Weights of a small GPT-style language model, trained from scratch on English Wikipedia.
Training: a variant of SOAP for these matrices, 94M tokens.
Each number is 50 + 10 x the weight over its row's rms, rounded and kept within 0 to 99. Layers, rows and columns count from 0. The size before them is the row's rms in percent of the matrix's.

# v: layer 3 attention value, 96x96, rms 0.201, rows 84-95, columns 32-63
# o: layer 3 attention output (transposed), 96x96, rms 0.172, rows 84-95, columns 32-63
# up: layer 3 MLP up, 384x96, rms 0.204, rows 0-87, columns 32-63
# down: layer 3 MLP down (transposed), 384x96, rms 0.185, rows 0-87, columns 32-63
v84 113:52 50 39 50 56 49 41 47 52 50 53 53 45 73 59 60 48 43 62 40 68 57 59 48 30 61 52 44 57 46 35 35
o84 107:61 68 47 41 42 46 65 56 45 72 56 53 62 59 61 25 62 43 36 63 40 45 47 47 72 36 53 37 58 34 72 51
v85 122:58 59 50 46 50 45 37 54 41 53 48 48 60 56 64 67 22 42 43 59 53 68 51 54 46 58 58 45 34 38 30 36
o85 106:42 71 45 32 51 45 59 47 38 72 40 45 61 50 53 33 68 32 41 32 38 24 57 47 56 46 29 58 57 45 49 49
v86 122:58 25 45 43 50 48 46 54 50 48 41 38 63 56 50 59 53 47 66 58 46 53 43 46 67 52 54 42 56 39 43 58
o86 119:52 47 45 53 51 47 62 56 63 48 67 66 54 62 66 58 42 49 37 42 61 53 61 47 42 60 45 52 41 47 55 49
v87 125:51 51 62 49 51 52 50 43 65 48 50 53 50 69 41 53 40 55 70 58 41 59 45 36 53 55 33 60 55 52 47 54
o87 114:39 53 36 33 47 31 59 65 51 48 64 56 52 54 37 55 47 71 35 47 61 32 57 33 40 41 49 36 36 46 48 31
v88 114:68 61 60 33 66 45 59 37 69 53 55 48 50 60 43 60 49 39 36 36 66 40 61 54 45 51 49 57 59 45 49 39
o88 109:46 37 48 56 34 51 48 49 54 61 50 43 37 47 61 50 57 44 39 79 39 58 23 45 48 45 50 32 44 41 63 65
v89 116:69 57 63 59 43 26 58 35 56 49 54 54 53 38 52 54 45 47 49 57 46 48 49 51 55 50 45 56 36 46 53 61
o89 108:28 49 50 35 61 52 35 60 49 56 74 50 62 56 56 61 41 45 43 43 55 55 45 41 35 55 56 41 48 47 47 39
v90 115:33 36 42 47 61 53 36 27 44 48 67 59 54 52 50 56 42 58 58 57 51 54 53 53 55 65 63 42 55 54 51 50
o90 111:56 55 65 36 40 39 53 43 57 54 36 51 46 51 53 54 67 57 43 35 58 51 57 35 52 35 58 53 50 62 60 57
v91 103:39 60 55 35 71 47 58 36 31 34 57 38 59 55 40 49 50 41 55 60 59 39 36 42 58 54 47 59 36 61 62 57
o91 099:48 36 38 52 20 53 47 61 49 50 46 36 45 54 54 51 51 35 36 42 61 65 40 67 62 45 71 65 58 51 41 56
v92 118:33 59 39 57 43 54 48 62 41 48 49 38 44 64 51 67 52 57 63 32 56 66 59 42 49 47 35 51 40 42 72 57
o92 112:51 34 49 46 53 34 41 31 50 63 55 60 54 58 55 42 57 58 45 66 43 48 37 52 48 45 62 57 67 63 62 45
v93 119:36 53 66 46 46 59 52 62 61 44 48 54 43 58 46 36 48 51 48 36 59 47 58 55 54 61 45 59 66 56 42 62
o93 111:43 69 33 48 30 34 53 46 48 48 64 46 53 56 38 63 59 51 42 50 39 38 30 53 65 37 71 58 30 51 61 37
v94 106:50 61 44 54 41 39 49 43 46 57 62 62 46 60 67 69 47 57 63 42 50 56 59 49 43 31 48 47 41 64 42 58
o94 109:50 49 57 30 64 60 44 60 50 68 47 41 49 45 39 47 48 52 47 57 39 57 26 63 44 65 56 44 59 60 54 34
v95 117:41 51 53 49 27 48 57 65 60 57 33 59 51 70 62 50 45 50 37 65 49 47 41 65 50 47 55 53 49 63 55 41
o95 115:37 40 46 47 74 61 45 41 41 35 62 40 64 34 37 52 33 44 58 44 38 61 62 48 42 46 48 61 57 39 40 63
up0 113:72 48 45 46 48 30 59 39 55 63 57 45 45 61 66 41 50 56 59 51 61 55 73 46 48 46 41 57 42 39 64 47
down0 104:63 60 41 60 52 41 45 44 55 43 46 56 32 60 52 70 55 67 44 56 62 61 42 46 57 56 45 48 39 52 43 56
up1 077:42 41 42 37 50 34 57 54 42 64 40 34 48 48 49 49 60 62 43 57 41 48 56 58 47 65 42 58 57 67 61 55
down1 092:55 46 66 46 57 49 41 63 53 39 45 61 45 62 46 52 58 26 35 50 38 41 43 46 48 51 58 57 57 43 30 62
up2 139:58 36 58 34 49 57 47 42 57 36 38 47 48 38 52 48 38 42 44 54 56 34 58 52 68 53 52 35 32 42 42 44
down2 107:51 43 35 62 42 45 75 51 50 58 79 46 58 58 55 52 56 47 53 26 60 43 57 37 37 32 42 57 56 61 46 35
up3 103:52 56 23 66 55 65 53 52 32 68 43 56 65 53 40 46 57 56 46 37 57 52 58 58 46 41 43 62 57 38 57 52
down3 093:55 43 58 29 41 45 67 47 48 53 55 49 46 52 41 37 38 57 68 44 66 40 72 52 60 48 63 48 57 56 15 39
up4 084:61 50 53 56 61 54 46 52 58 58 51 39 44 35 55 48 45 48 45 56 41 60 50 55 29 56 49 58 56 79 61 54
down4 092:52 21 49 35 28 48 68 48 42 63 45 61 47 45 51 48 38 35 37 52 62 41 49 55 59 32 64 54 54 44 36 36
up5 099:54 59 47 67 31 42 41 42 47 79 52 41 37 34 60 48 53 69 54 59 35 47 58 63 52 53 40 49 52 41 46 51
down5 096:28 52 45 45 64 48 49 49 61 33 56 56 67 42 59 55 35 54 63 45 62 37 53 53 44 67 42 40 37 47 50 60
up6 084:52 40 44 39 37 44 43 43 30 70 60 64 27 53 54 50 44 46 57 39 51 55 63 64 41 51 57 43 50 60 69 69
down6 089:59 57 52 63 50 33 59 63 58 51 47 33 54 49 57 58 54 24 59 47 48 39 76 40 52 62 52 41 33 45 31 40
up7 104:58 51 52 34 54 52 38 44 38 42 62 53 65 30 56 50 46 38 51 46 34 56 41 48 54 57 41 35 48 47 49 56
down7 104:37 47 79 57 46 52 42 58 60 51 43 48 43 57 57 64 66 38 38 44 52 65 38 49 57 40 54 48 52 62 62 54
up8 088:49 59 37 37 47 61 37 44 53 45 45 42 70 37 55 57 37 31 47 59 48 43 63 73 70 46 57 45 71 50 55 53
down8 087:44 57 45 43 60 53 45 40 22 32 58 70 47 48 58 41 55 33 50 49 48 65 38 41 74 56 50 64 52 54 42 46
up9 120:45 49 61 67 53 40 62 35 27 55 43 52 51 48 69 50 41 66 33 66 53 37 38 56 50 41 41 65 55 64 60 52
down9 121:56 43 50 30 37 55 62 52 46 56 43 37 45 66 68 75 53 48 56 51 51 48 54 61 49 37 52 65 40 41 59 40
up10 120:56 43 50 61 39 47 56 65 41 54 51 37 38 44 50 57 45 53 57 46 53 53 60 56 37 41 50 36 44 53 43 60
down10 114:49 45 38 39 43 31 60 49 54 58 52 53 64 47 59 50 47 39 37 28 60 39 35 56 67 48 58 56 51 33 35 41
up11 121:62 54 48 45 48 39 67 57 47 53 61 40 46 37 43 37 57 39 49 44 64 48 61 36 44 54 52 62 37 46 43 33
down11 111:54 62 63 51 39 46 61 44 55 38 27 55 50 44 51 67 58 54 46 60 50 46 39 47 60 49 52 29 80 60 60 47
up12 094:64 56 65 55 53 35 55 56 53 65 48 31 69 57 41 50 44 46 60 49 42 23 46 49 42 34 45 38 65 42 48 52
down12 092:56 34 60 58 27 38 53 48 36 53 67 48 51 45 60 41 37 43 32 37 48 55 53 48 49 60 51 50 36 46 39 60
up13 101:57 51 39 51 41 50 61 51 35 64 49 48 35 68 62 57 62 51 44 55 49 41 64 70 41 49 62 71 52 39 48 52
down13 102:49 50 42 48 69 38 65 54 63 51 52 50 66 37 49 40 52 56 48 44 55 31 41 48 75 54 78 49 52 49 49 47
up14 098:57 47 49 37 63 50 48 51 31 53 48 56 64 42 49 35 57 66 29 57 54 52 38 53 62 57 55 38 65 63 54 45
down14 083:58 61 45 45 73 56 41 63 31 48 43 43 51 40 46 55 60 62 64 48 42 60 45 41 56 47 64 56 59 50 49 57
up15 085:58 45 66 50 62 56 45 56 57 44 40 65 55 42 51 47 57 61 29 39 52 58 47 75 47 62 44 42 50 50 64 75
down15 077:61 66 38 48 60 58 53 41 58 62 41 43 61 49 43 57 29 61 61 59 55 76 56 51 53 49 51 57 46 46 42 19
up16 091:53 45 51 46 59 34 35 45 31 54 38 37 66 40 41 55 47 65 67 71 40 57 39 48 62 64 55 51 62 56 48 53
down16 087:48 35 39 38 61 66 52 63 56 46 46 58 48 46 43 51 51 50 44 54 44 43 44 57 66 42 44 52 61 53 47 55
up17 102:58 29 38 51 59 44 41 48 44 40 65 68 48 48 70 41 48 44 64 47 65 38 54 42 33 45 51 42 37 42 49 73
down17 101:53 53 62 56 43 48 58 57 51 43 67 51 54 46 50 38 59 54 34 59 34 54 44 52 72 60 46 66 46 63 61 36
up18 095:68 51 41 54 64 47 61 49 33 50 50 38 34 39 56 59 43 58 18 56 67 57 66 53 58 36 50 59 43 44 61 41
down18 097:37 54 42 52 59 54 53 44 57 47 58 46 59 48 50 45 63 46 53 58 41 49 79 47 71 68 51 40 60 31 51 67
up19 097:46 64 47 26 53 48 49 49 54 65 57 39 64 47 44 52 51 43 59 47 36 44 36 45 61 59 55 51 61 57 66 61
down19 095:29 56 31 45 53 55 55 62 48 42 38 32 46 41 57 56 48 46 76 57 55 62 47 62 68 68 61 49 41 43 71 57
up20 116:63 55 49 73 46 45 53 46 47 45 44 59 58 56 45 56 62 60 55 47 54 57 24 62 44 53 50 46 36 39 46 59
down20 115:53 51 48 56 49 56 50 55 47 44 75 58 48 27 53 54 58 54 37 59 56 39 55 54 44 29 53 65 38 53 45 49
up21 104:67 70 50 45 52 50 42 49 42 51 65 42 59 49 30 36 53 37 54 63 48 53 72 54 47 46 61 50 43 42 53 52
down21 105:47 65 45 57 44 40 45 60 34 42 43 59 57 62 57 63 54 66 65 47 44 44 53 66 26 47 40 45 47 47 51 56
up22 145:70 65 49 61 44 26 49 38 60 57 46 51 52 29 56 39 37 57 42 61 53 57 57 61 61 43 60 41 34 53 46 57
down22 117:49 52 49 46 36 56 40 55 40 48 69 54 56 52 54 61 49 44 42 39 33 61 38 62 48 61 52 66 26 50 40 41
up23 087:57 54 46 52 49 50 62 72 56 68 52 48 56 38 59 52 40 52 44 55 61 60 34 56 49 39 71 33 44 55 55 49
down23 084:46 41 48 37 53 58 45 39 45 25 48 72 44 52 44 41 59 57 62 58 50 56 59 42 42 68 55 44 70 57 55 57
up24 111:58 29 49 61 33 30 64 51 35 43 36 61 56 57 38 53 54 57 42 43 48 38 49 55 50 46 44 45 43 34 59 70
down24 109:46 56 54 66 55 46 40 47 56 50 43 68 46 55 38 51 48 46 53 63 42 62 48 60 47 45 42 51 51 58 42 44
up25 102:69 62 59 45 51 61 44 48 35 46 45 72 59 43 38 40 51 40 33 57 51 46 55 51 62 46 53 51 59 58 54 52
down25 111:51 47 54 61 46 43 42 58 49 58 48 50 48 54 42 45 36 70 57 59 39 30 64 55 44 56 45 49 33 51 46 54
up26 104:43 67 75 52 50 46 52 62 37 33 63 43 48 53 46 43 29 36 55 42 50 56 70 44 31 43 46 46 49 46 38 70
down26 095:69 39 44 40 64 56 48 46 50 45 35 50 47 55 33 62 56 35 59 45 57 64 47 55 43 61 47 44 47 49 54 70
up27 096:57 32 56 61 46 68 51 56 53 60 66 41 39 62 41 60 43 51 49 50 59 49 70 33 46 40 73 51 49 45 40 46
down27 097:55 56 47 39 49 46 38 56 46 56 46 58 42 52 48 47 54 48 71 64 55 58 48 27 46 46 35 70 57 54 69 48
up28 105:42 46 55 49 40 45 51 57 39 51 50 56 48 56 47 69 56 57 31 46 45 40 59 45 43 36 61 52 54 45 66 54
down28 107:57 46 48 47 41 52 57 61 54 57 44 54 47 45 46 47 41 43 57 65 57 38 65 58 42 57 40 42 46 57 62 33
up29 097:49 39 45 60 44 39 52 48 51 56 36 54 52 46 47 43 58 55 18 47 57 49 43 34 47 52 42 52 52 54 57 27
down29 088:52 54 54 47 42 39 46 52 43 56 44 55 54 61 49 39 79 56 51 41 50 59 32 48 58 54 55 68 60 44 66 55
up30 093:48 41 53 25 67 61 46 48 63 64 45 54 35 43 42 39 28 60 35 63 52 47 44 44 52 50 53 56 47 60 50 55
down30 091:61 52 58 60 50 52 72 41 56 50 49 45 46 63 56 61 41 51 59 63 43 70 58 61 55 44 37 52 62 57 49 27
up31 087:47 60 51 48 50 29 52 47 40 41 46 51 39 51 60 33 56 41 52 50 44 42 57 56 61 74 47 68 38 36 60 38
down31 085:50 48 49 68 71 54 51 45 55 51 51 67 61 46 59 46 62 62 56 56 48 55 51 56 50 62 48 41 37 72 54 38
up32 097:57 44 45 54 71 69 61 43 67 45 51 59 60 50 44 44 46 57 49 43 55 35 44 54 59 71 69 39 42 39 48 71
down32 093:59 36 52 40 43 54 40 54 50 58 45 49 58 48 45 42 78 34 40 42 54 56 48 51 59 18 30 60 42 49 55 49
up33 090:59 56 40 51 57 53 48 50 47 57 46 61 42 61 50 50 45 53 67 53 62 59 49 63 36 36 65 44 64 56 44 54
down33 095:56 57 49 64 37 27 40 63 41 46 55 36 73 48 57 50 64 52 53 44 43 59 59 55 51 37 47 31 57 67 50 36
up34 091:55 53 46 41 51 44 49 48 56 35 51 63 61 66 63 51 34 49 48 48 58 40 48 44 41 56 49 47 41 67 40 39
down34 102:64 53 45 43 54 39 54 69 63 54 41 54 45 51 41 29 46 62 55 52 62 31 66 39 42 47 45 53 66 50 49 52
up35 098:60 61 48 65 53 56 60 31 73 67 55 49 45 50 55 59 41 42 50 45 52 46 63 68 55 34 44 63 43 50 42 63
down35 089:36 54 55 50 49 33 34 53 49 71 66 59 64 59 59 41 42 43 56 41 48 61 40 59 42 50 46 61 56 43 57 47
up36 107:58 43 58 44 55 50 57 43 45 32 52 46 43 51 50 61 35 38 42 49 35 49 31 48 47 50 48 55 57 57 64 29
down36 114:36 38 23 59 50 28 38 53 50 61 54 35 45 47 48 65 24 63 44 42 42 53 40 47 37 62 34 50 32 40 49 35
up37 089:47 75 57 42 71 39 52 39 61 57 61 45 62 50 50 48 54 79 43 47 56 43 45 18 36 50 50 52 30 69 49 46
down37 100:49 42 46 61 55 45 59 60 55 44 43 68 41 31 47 32 45 34 63 60 57 47 47 46 62 58 29 67 56 45 38 45
up38 101:67 57 59 52 47 47 61 59 64 46 35 49 47 42 29 41 61 41 39 43 48 41 45 44 60 52 47 38 42 37 61 49
down38 088:43 56 40 48 56 46 44 49 51 59 73 47 55 45 57 45 63 40 63 61 51 52 53 31 46 55 54 26 43 55 56 57
up39 127:44 58 47 47 44 49 53 57 49 38 46 53 57 57 57 68 54 55 44 45 58 46 47 53 30 53 67 47 42 49 26 54
down39 132:45 69 50 58 43 54 62 48 43 49 55 71 57 53 43 35 63 48 50 50 42 30 45 63 43 56 58 59 49 62 44 50
up40 084:50 61 53 37 51 56 53 46 47 52 38 22 44 52 58 49 43 37 63 77 49 56 63 39 32 53 59 53 49 51 39 69
down40 089:46 29 44 59 58 37 31 37 43 50 47 51 29 37 42 58 53 58 43 46 54 57 61 70 45 61 37 43 61 67 54 56
up41 092:48 42 41 47 56 48 43 39 54 45 69 53 47 53 51 61 41 45 58 41 58 35 58 52 59 32 69 63 57 48 72 53
down41 106:49 66 34 63 54 47 50 44 59 62 66 71 53 37 55 46 44 66 45 60 55 43 51 47 52 68 33 53 58 48 52 55
up42 092:59 59 47 47 33 48 43 37 37 57 48 47 55 53 31 54 51 50 40 32 53 49 51 50 39 61 69 40 40 55 40 38
down42 090:49 45 34 51 47 36 62 54 52 67 65 61 49 46 59 42 52 50 43 61 47 40 39 60 53 45 52 56 43 42 48 59
up43 084:62 46 52 59 34 53 36 50 36 51 55 53 48 56 64 66 50 40 59 62 39 49 36 54 47 45 64 49 47 33 74 60
down43 080:43 61 41 54 47 35 66 44 70 46 43 42 38 44 47 52 52 58 59 61 66 41 54 47 56 49 42 43 51 47 60 33
up44 083:46 68 63 42 37 45 54 48 42 52 35 49 51 60 49 46 70 68 39 54 50 37 47 27 47 36 53 54 39 58 43 50
down44 101:70 70 25 58 53 41 45 42 57 41 69 45 51 50 49 65 32 47 51 54 55 40 71 63 46 48 67 49 49 38 45 61
up45 087:61 62 37 37 35 49 43 41 44 52 59 57 62 54 35 78 54 45 36 47 58 49 48 55 62 45 60 57 59 55 56 33
down45 094:69 43 35 55 66 40 45 48 50 47 38 49 44 38 35 56 68 62 51 50 53 34 58 44 62 51 60 33 42 72 53 60
up46 094:39 52 32 54 55 55 29 62 41 73 55 40 41 59 47 47 49 55 46 65 48 48 62 31 50 37 66 43 43 41 44 60
down46 094:29 60 58 41 62 49 45 49 42 70 55 39 62 70 60 43 52 40 49 52 52 37 53 28 58 47 40 49 43 54 55 53
up47 092:56 44 48 46 36 53 56 34 42 48 49 30 42 62 49 44 44 55 54 62 52 51 54 59 48 37 37 53 73 40 55 54
down47 102:59 54 59 46 57 39 47 54 46 45 61 35 51 41 40 56 54 66 49 48 48 37 50 65 45 54 23 56 55 46 48 59
up48 097:70 53 36 56 54 57 37 62 67 48 54 41 61 53 52 55 51 58 52 73 54 48 56 41 40 41 46 33 36 68 54 47
down48 096:43 75 57 55 39 36 40 37 46 40 35 55 63 50 62 44 45 56 56 48 45 71 45 45 58 39 54 40 49 61 48 66
up49 104:50 55 60 41 43 47 57 44 55 69 36 59 46 44 39 45 60 57 33 49 57 39 62 65 46 51 49 51 63 49 58 68
down49 099:37 56 32 55 46 50 46 61 59 50 64 36 61 30 58 55 43 53 55 52 58 41 54 46 52 54 62 47 70 48 39 53
up50 102:53 58 33 66 44 53 42 38 47 28 51 45 50 47 47 58 42 64 38 41 67 54 60 53 40 61 58 27 39 30 41 62
down50 094:62 40 45 55 42 38 57 53 61 47 32 62 43 44 52 57 34 53 48 60 59 41 67 37 64 59 23 39 45 53 55 54
up51 095:51 49 46 55 41 46 54 46 56 50 58 41 44 55 56 49 54 53 41 46 52 43 68 44 61 39 38 51 38 69 74 38
down51 103:48 65 54 49 60 47 23 58 66 59 59 58 40 43 52 36 61 45 39 48 49 50 44 53 30 49 68 35 45 52 47 50
up52 090:59 50 52 56 37 51 66 50 48 29 61 55 43 56 37 59 59 64 43 36 51 33 59 57 46 55 58 66 48 62 46 55
down52 090:46 54 31 57 71 49 45 38 30 82 55 37 48 51 41 51 51 47 57 67 58 44 35 51 59 47 55 29 41 37 55 34
up53 092:69 36 71 54 29 48 55 49 43 46 48 44 40 47 50 46 49 46 60 44 60 53 44 46 55 64 54 49 68 55 29 46
down53 083:52 42 49 45 35 61 53 39 75 46 46 59 64 57 47 49 34 49 63 60 46 56 41 43 45 37 56 53 45 49 39 43
up54 095:50 51 40 52 58 48 44 29 56 52 54 43 44 56 45 37 67 46 34 38 41 48 51 59 40 62 42 60 55 39 66 61
down54 084:61 50 45 51 41 64 48 44 53 55 50 56 45 55 43 37 45 48 49 44 42 47 34 31 43 36 69 45 39 23 49 72
up55 095:49 40 45 63 51 44 51 34 45 44 49 64 44 48 36 56 55 60 34 50 50 41 65 47 60 51 49 53 57 53 55 53
down55 092:46 36 30 64 62 49 53 39 38 47 63 45 53 41 47 37 48 71 47 53 54 56 43 53 46 50 28 67 60 46 46 49
up56 119:52 43 49 37 54 59 51 62 49 40 68 60 67 54 45 35 47 45 39 45 51 51 63 76 46 61 50 74 59 37 54 35
down56 128:48 47 43 44 55 50 64 25 38 73 59 40 46 60 52 38 56 49 62 42 52 48 42 43 39 49 46 52 54 43 48 48
up57 096:45 47 56 42 43 54 49 57 45 40 43 41 45 64 50 52 44 38 73 34 42 45 47 43 36 53 40 45 61 63 49 65
down57 102:61 53 44 52 49 49 65 38 43 54 70 64 75 47 40 70 57 54 26 51 46 43 53 45 58 25 53 53 56 47 58 51
up58 077:70 46 52 62 51 59 38 48 45 71 51 39 69 52 36 49 44 50 40 42 63 67 50 62 56 62 56 50 49 48 61 55
down58 094:52 58 49 42 58 33 37 46 45 49 32 58 73 53 34 33 52 49 41 64 60 45 55 64 52 46 51 46 60 58 41 46
up59 105:64 69 59 44 59 51 45 44 57 52 46 48 58 43 42 62 58 64 56 47 72 36 58 55 59 30 51 53 51 41 54 37
down59 110:49 55 42 59 47 37 48 62 44 52 70 40 52 64 48 38 54 62 42 64 53 38 46 64 48 47 66 64 62 56 58 44
up60 065:73 48 64 48 44 60 42 52 34 61 51 49 71 54 30 36 35 44 48 60 44 35 46 33 59 49 56 60 54 37 66 50
down60 084:38 51 51 37 65 46 48 47 49 42 69 45 60 57 42 52 48 36 49 42 29 51 58 61 57 30 36 56 54 58 42 50
up61 093:42 44 26 46 56 44 48 63 53 55 53 58 54 61 45 51 48 50 36 57 54 47 80 54 67 53 47 58 52 58 44 54
down61 097:47 62 40 41 52 58 44 57 41 41 42 42 57 66 48 46 50 57 59 48 57 44 48 44 41 55 50 61 62 36 58 47
up62 100:52 37 56 54 64 42 62 63 55 47 48 51 56 60 43 51 39 56 44 45 45 54 39 51 46 56 41 67 53 49 32 49
down62 096:57 55 67 56 49 77 41 32 57 51 54 59 57 31 42 48 48 41 37 49 44 74 61 56 46 71 40 49 55 49 49 67
up63 117:61 55 52 63 52 56 41 50 36 43 51 49 52 61 49 65 31 41 42 57 43 58 58 56 49 46 43 44 44 55 49 61
down63 099:48 54 61 44 57 61 59 61 59 49 39 58 27 46 59 28 68 52 54 32 60 57 39 47 30 60 58 29 41 48 52 66
up64 093:39 43 29 52 58 33 42 47 35 38 49 44 44 49 45 64 42 67 38 40 59 43 35 55 52 41 51 45 52 37 46 47
down64 095:49 42 57 50 45 55 42 51 67 40 58 40 47 35 46 53 43 54 53 58 41 55 49 47 63 54 72 49 48 38 45 61
up65 085:40 64 43 51 54 66 50 56 55 37 65 47 64 56 47 45 48 46 64 25 51 34 62 58 45 57 66 62 32 58 31 64
down65 073:46 39 37 64 58 37 58 52 46 74 36 57 26 67 48 53 70 59 52 69 59 43 59 38 54 39 45 58 46 45 47 45
up66 081:39 59 51 43 59 53 46 66 58 24 44 49 43 42 46 59 57 42 64 60 46 49 51 52 25 65 56 56 58 59 55 53
down66 082:53 43 46 39 46 30 61 42 39 59 36 54 63 37 50 33 51 62 58 37 50 56 56 59 56 28 45 36 48 40 61 40
up67 108:39 53 62 71 44 59 54 55 43 47 57 59 57 50 62 58 54 41 51 45 48 45 53 58 46 47 43 38 33 50 69 40
down67 117:57 45 53 55 32 57 44 48 42 42 45 23 52 44 52 54 40 51 49 40 54 68 55 44 48 42 46 57 44 59 54 32
up68 098:47 51 48 42 46 38 62 65 49 59 70 51 46 61 57 57 25 41 44 51 59 46 67 63 48 61 49 68 59 46 47 47
down68 092:45 42 53 39 60 53 57 39 41 58 52 46 48 50 58 56 56 43 60 44 69 44 45 46 58 34 44 49 67 53 38 37
up69 121:54 50 57 47 49 37 51 43 47 49 47 47 38 59 46 62 40 59 36 45 51 44 57 54 67 47 59 50 51 36 49 63
down69 117:67 42 43 59 58 41 43 55 46 44 51 55 50 55 52 39 42 64 49 70 26 32 35 53 37 41 56 55 51 46 61 47
up70 083:59 42 21 46 56 61 35 50 46 47 43 56 26 72 40 61 56 53 37 38 55 36 54 38 46 72 53 74 47 35 45 46
down70 086:44 40 59 54 53 50 50 63 53 43 54 47 51 49 41 51 61 53 41 38 41 55 54 45 56 65 51 45 47 55 59 67
up71 106:72 48 56 58 54 58 45 49 61 56 48 34 35 47 66 53 37 47 44 40 62 57 64 62 49 45 54 43 59 51 26 43
down71 100:54 56 51 69 50 76 63 47 50 40 32 51 54 35 60 49 39 73 69 59 68 55 39 47 36 55 49 39 47 58 57 69
up72 100:38 59 69 35 52 52 61 45 44 47 42 51 53 32 56 48 38 45 58 45 52 68 46 58 46 70 62 59 50 60 47 42
down72 087:65 35 63 54 44 48 67 33 53 60 46 35 60 46 64 33 59 64 42 57 35 41 41 53 60 39 52 34 37 40 37 52
up73 087:65 48 65 41 60 38 58 44 46 27 52 54 53 31 39 38 45 55 51 38 51 44 61 65 47 41 43 56 52 63 29 65
down73 097:37 41 44 33 48 41 37 67 56 72 61 48 53 68 58 60 46 44 44 65 55 56 59 47 42 59 62 39 47 48 67 37
up74 084:65 39 75 32 53 56 54 33 53 47 42 35 48 59 53 56 65 47 44 42 58 52 41 37 54 54 35 41 48 47 47 48
down74 082:39 45 51 67 52 47 37 54 56 45 51 31 48 50 44 34 42 55 65 52 42 44 44 64 36 45 53 68 42 44 52 74
up75 096:57 53 67 63 52 50 60 34 72 63 51 52 42 67 58 58 54 52 53 26 59 59 69 61 49 42 68 46 49 56 45 34
down75 088:54 64 59 47 39 58 42 53 36 58 57 44 46 47 53 44 43 45 33 59 41 35 38 29 46 42 54 58 60 45 69 66
up76 091:47 51 65 34 31 55 57 60 48 47 38 52 54 67 45 59 62 31 60 64 41 42 62 49 43 32 74 41 50 51 57 70
down76 090:58 59 52 55 41 28 55 55 46 33 40 50 47 43 56 55 52 52 50 29 70 49 39 54 60 38 52 46 55 50 46 63
up77 114:40 52 58 48 54 63 38 63 61 38 48 42 69 44 46 46 44 48 41 45 46 44 33 61 43 53 64 48 36 45 52 62
down77 106:44 29 33 63 51 50 63 51 49 54 43 45 37 67 36 54 55 61 65 64 61 57 61 40 50 51 48 46 64 44 47 57
up78 107:57 44 55 61 39 34 45 56 52 55 49 43 60 51 50 53 51 52 34 51 62 64 57 51 37 55 38 47 49 56 52 79
down78 097:36 36 38 59 60 61 65 64 51 47 48 51 43 39 61 62 64 43 51 50 43 58 37 43 45 52 27 58 43 43 57 50
up79 102:47 38 55 45 59 52 60 48 45 38 59 60 50 57 50 58 60 54 45 57 37 52 51 62 42 66 41 46 39 44 59 64
down79 098:59 49 56 38 45 48 43 45 49 58 75 27 57 58 55 37 47 45 60 54 47 49 62 64 50 51 40 53 45 65 60 54
up80 102:53 51 50 65 50 43 43 48 56 45 38 46 66 49 56 43 40 49 55 53 52 44 69 53 45 59 45 48 73 48 49 72
down80 113:38 41 56 43 50 49 74 58 43 34 31 43 57 47 47 47 57 61 59 41 36 35 39 42 63 40 59 36 49 47 43 56
up81 106:70 27 58 42 50 29 61 36 35 62 52 72 44 50 54 59 32 68 51 62 40 51 56 56 34 41 62 38 49 47 54 43
down81 120:56 50 70 45 62 34 61 34 42 31 35 57 41 44 57 61 41 48 61 61 57 46 58 59 40 51 43 51 46 67 50 62
up82 111:72 36 41 38 51 61 49 59 43 56 31 55 38 56 49 38 56 47 48 63 41 52 31 47 45 67 50 28 63 48 48 40
down82 109:50 56 57 66 36 56 40 39 51 62 56 30 37 46 58 41 49 48 38 56 66 61 43 54 56 43 45 72 60 54 42 47
up83 097:48 41 56 51 44 41 52 62 49 58 52 61 60 58 45 55 57 30 36 55 71 43 56 56 53 59 37 56 64 42 36 50
down83 105:51 50 37 36 55 55 50 54 62 50 47 52 27 52 36 56 51 59 47 42 38 54 39 61 41 59 48 42 62 58 60 48
up84 096:56 40 43 48 55 44 55 64 38 40 55 35 57 56 52 43 36 41 62 52 56 48 59 69 39 47 67 40 51 63 48 67
down84 097:44 40 50 49 41 46 39 51 53 37 41 47 40 49 48 53 51 53 51 55 55 63 51 49 58 70 34 73 41 45 44 40
up85 090:59 44 44 44 59 54 47 41 40 53 52 42 69 48 64 27 43 49 45 48 54 56 60 43 57 38 30 48 70 48 30 50
down85 083:50 71 64 53 51 60 57 42 38 52 45 42 48 60 45 48 50 40 44 69 60 65 48 50 42 53 59 52 42 57 60 39
up86 098:67 53 55 34 65 69 46 19 40 46 36 46 57 45 39 62 54 47 40 49 52 44 27 58 53 47 58 52 44 33 55 61
down86 098:50 45 32 67 64 65 53 59 50 49 50 51 52 48 60 47 48 54 74 42 49 49 67 56 38 38 38 53 58 39 43 54
up87 105:47 40 43 35 47 66 52 44 56 36 64 48 53 70 60 41 40 42 21 44 62 38 43 48 57 40 33 48 56 60 59 52
down87 112:58 52 44 66 41 63 55 50 37 45 44 48 33 50 37 42 64 61 70 63 33 45 49 34 34 42 64 37 41 49 52 60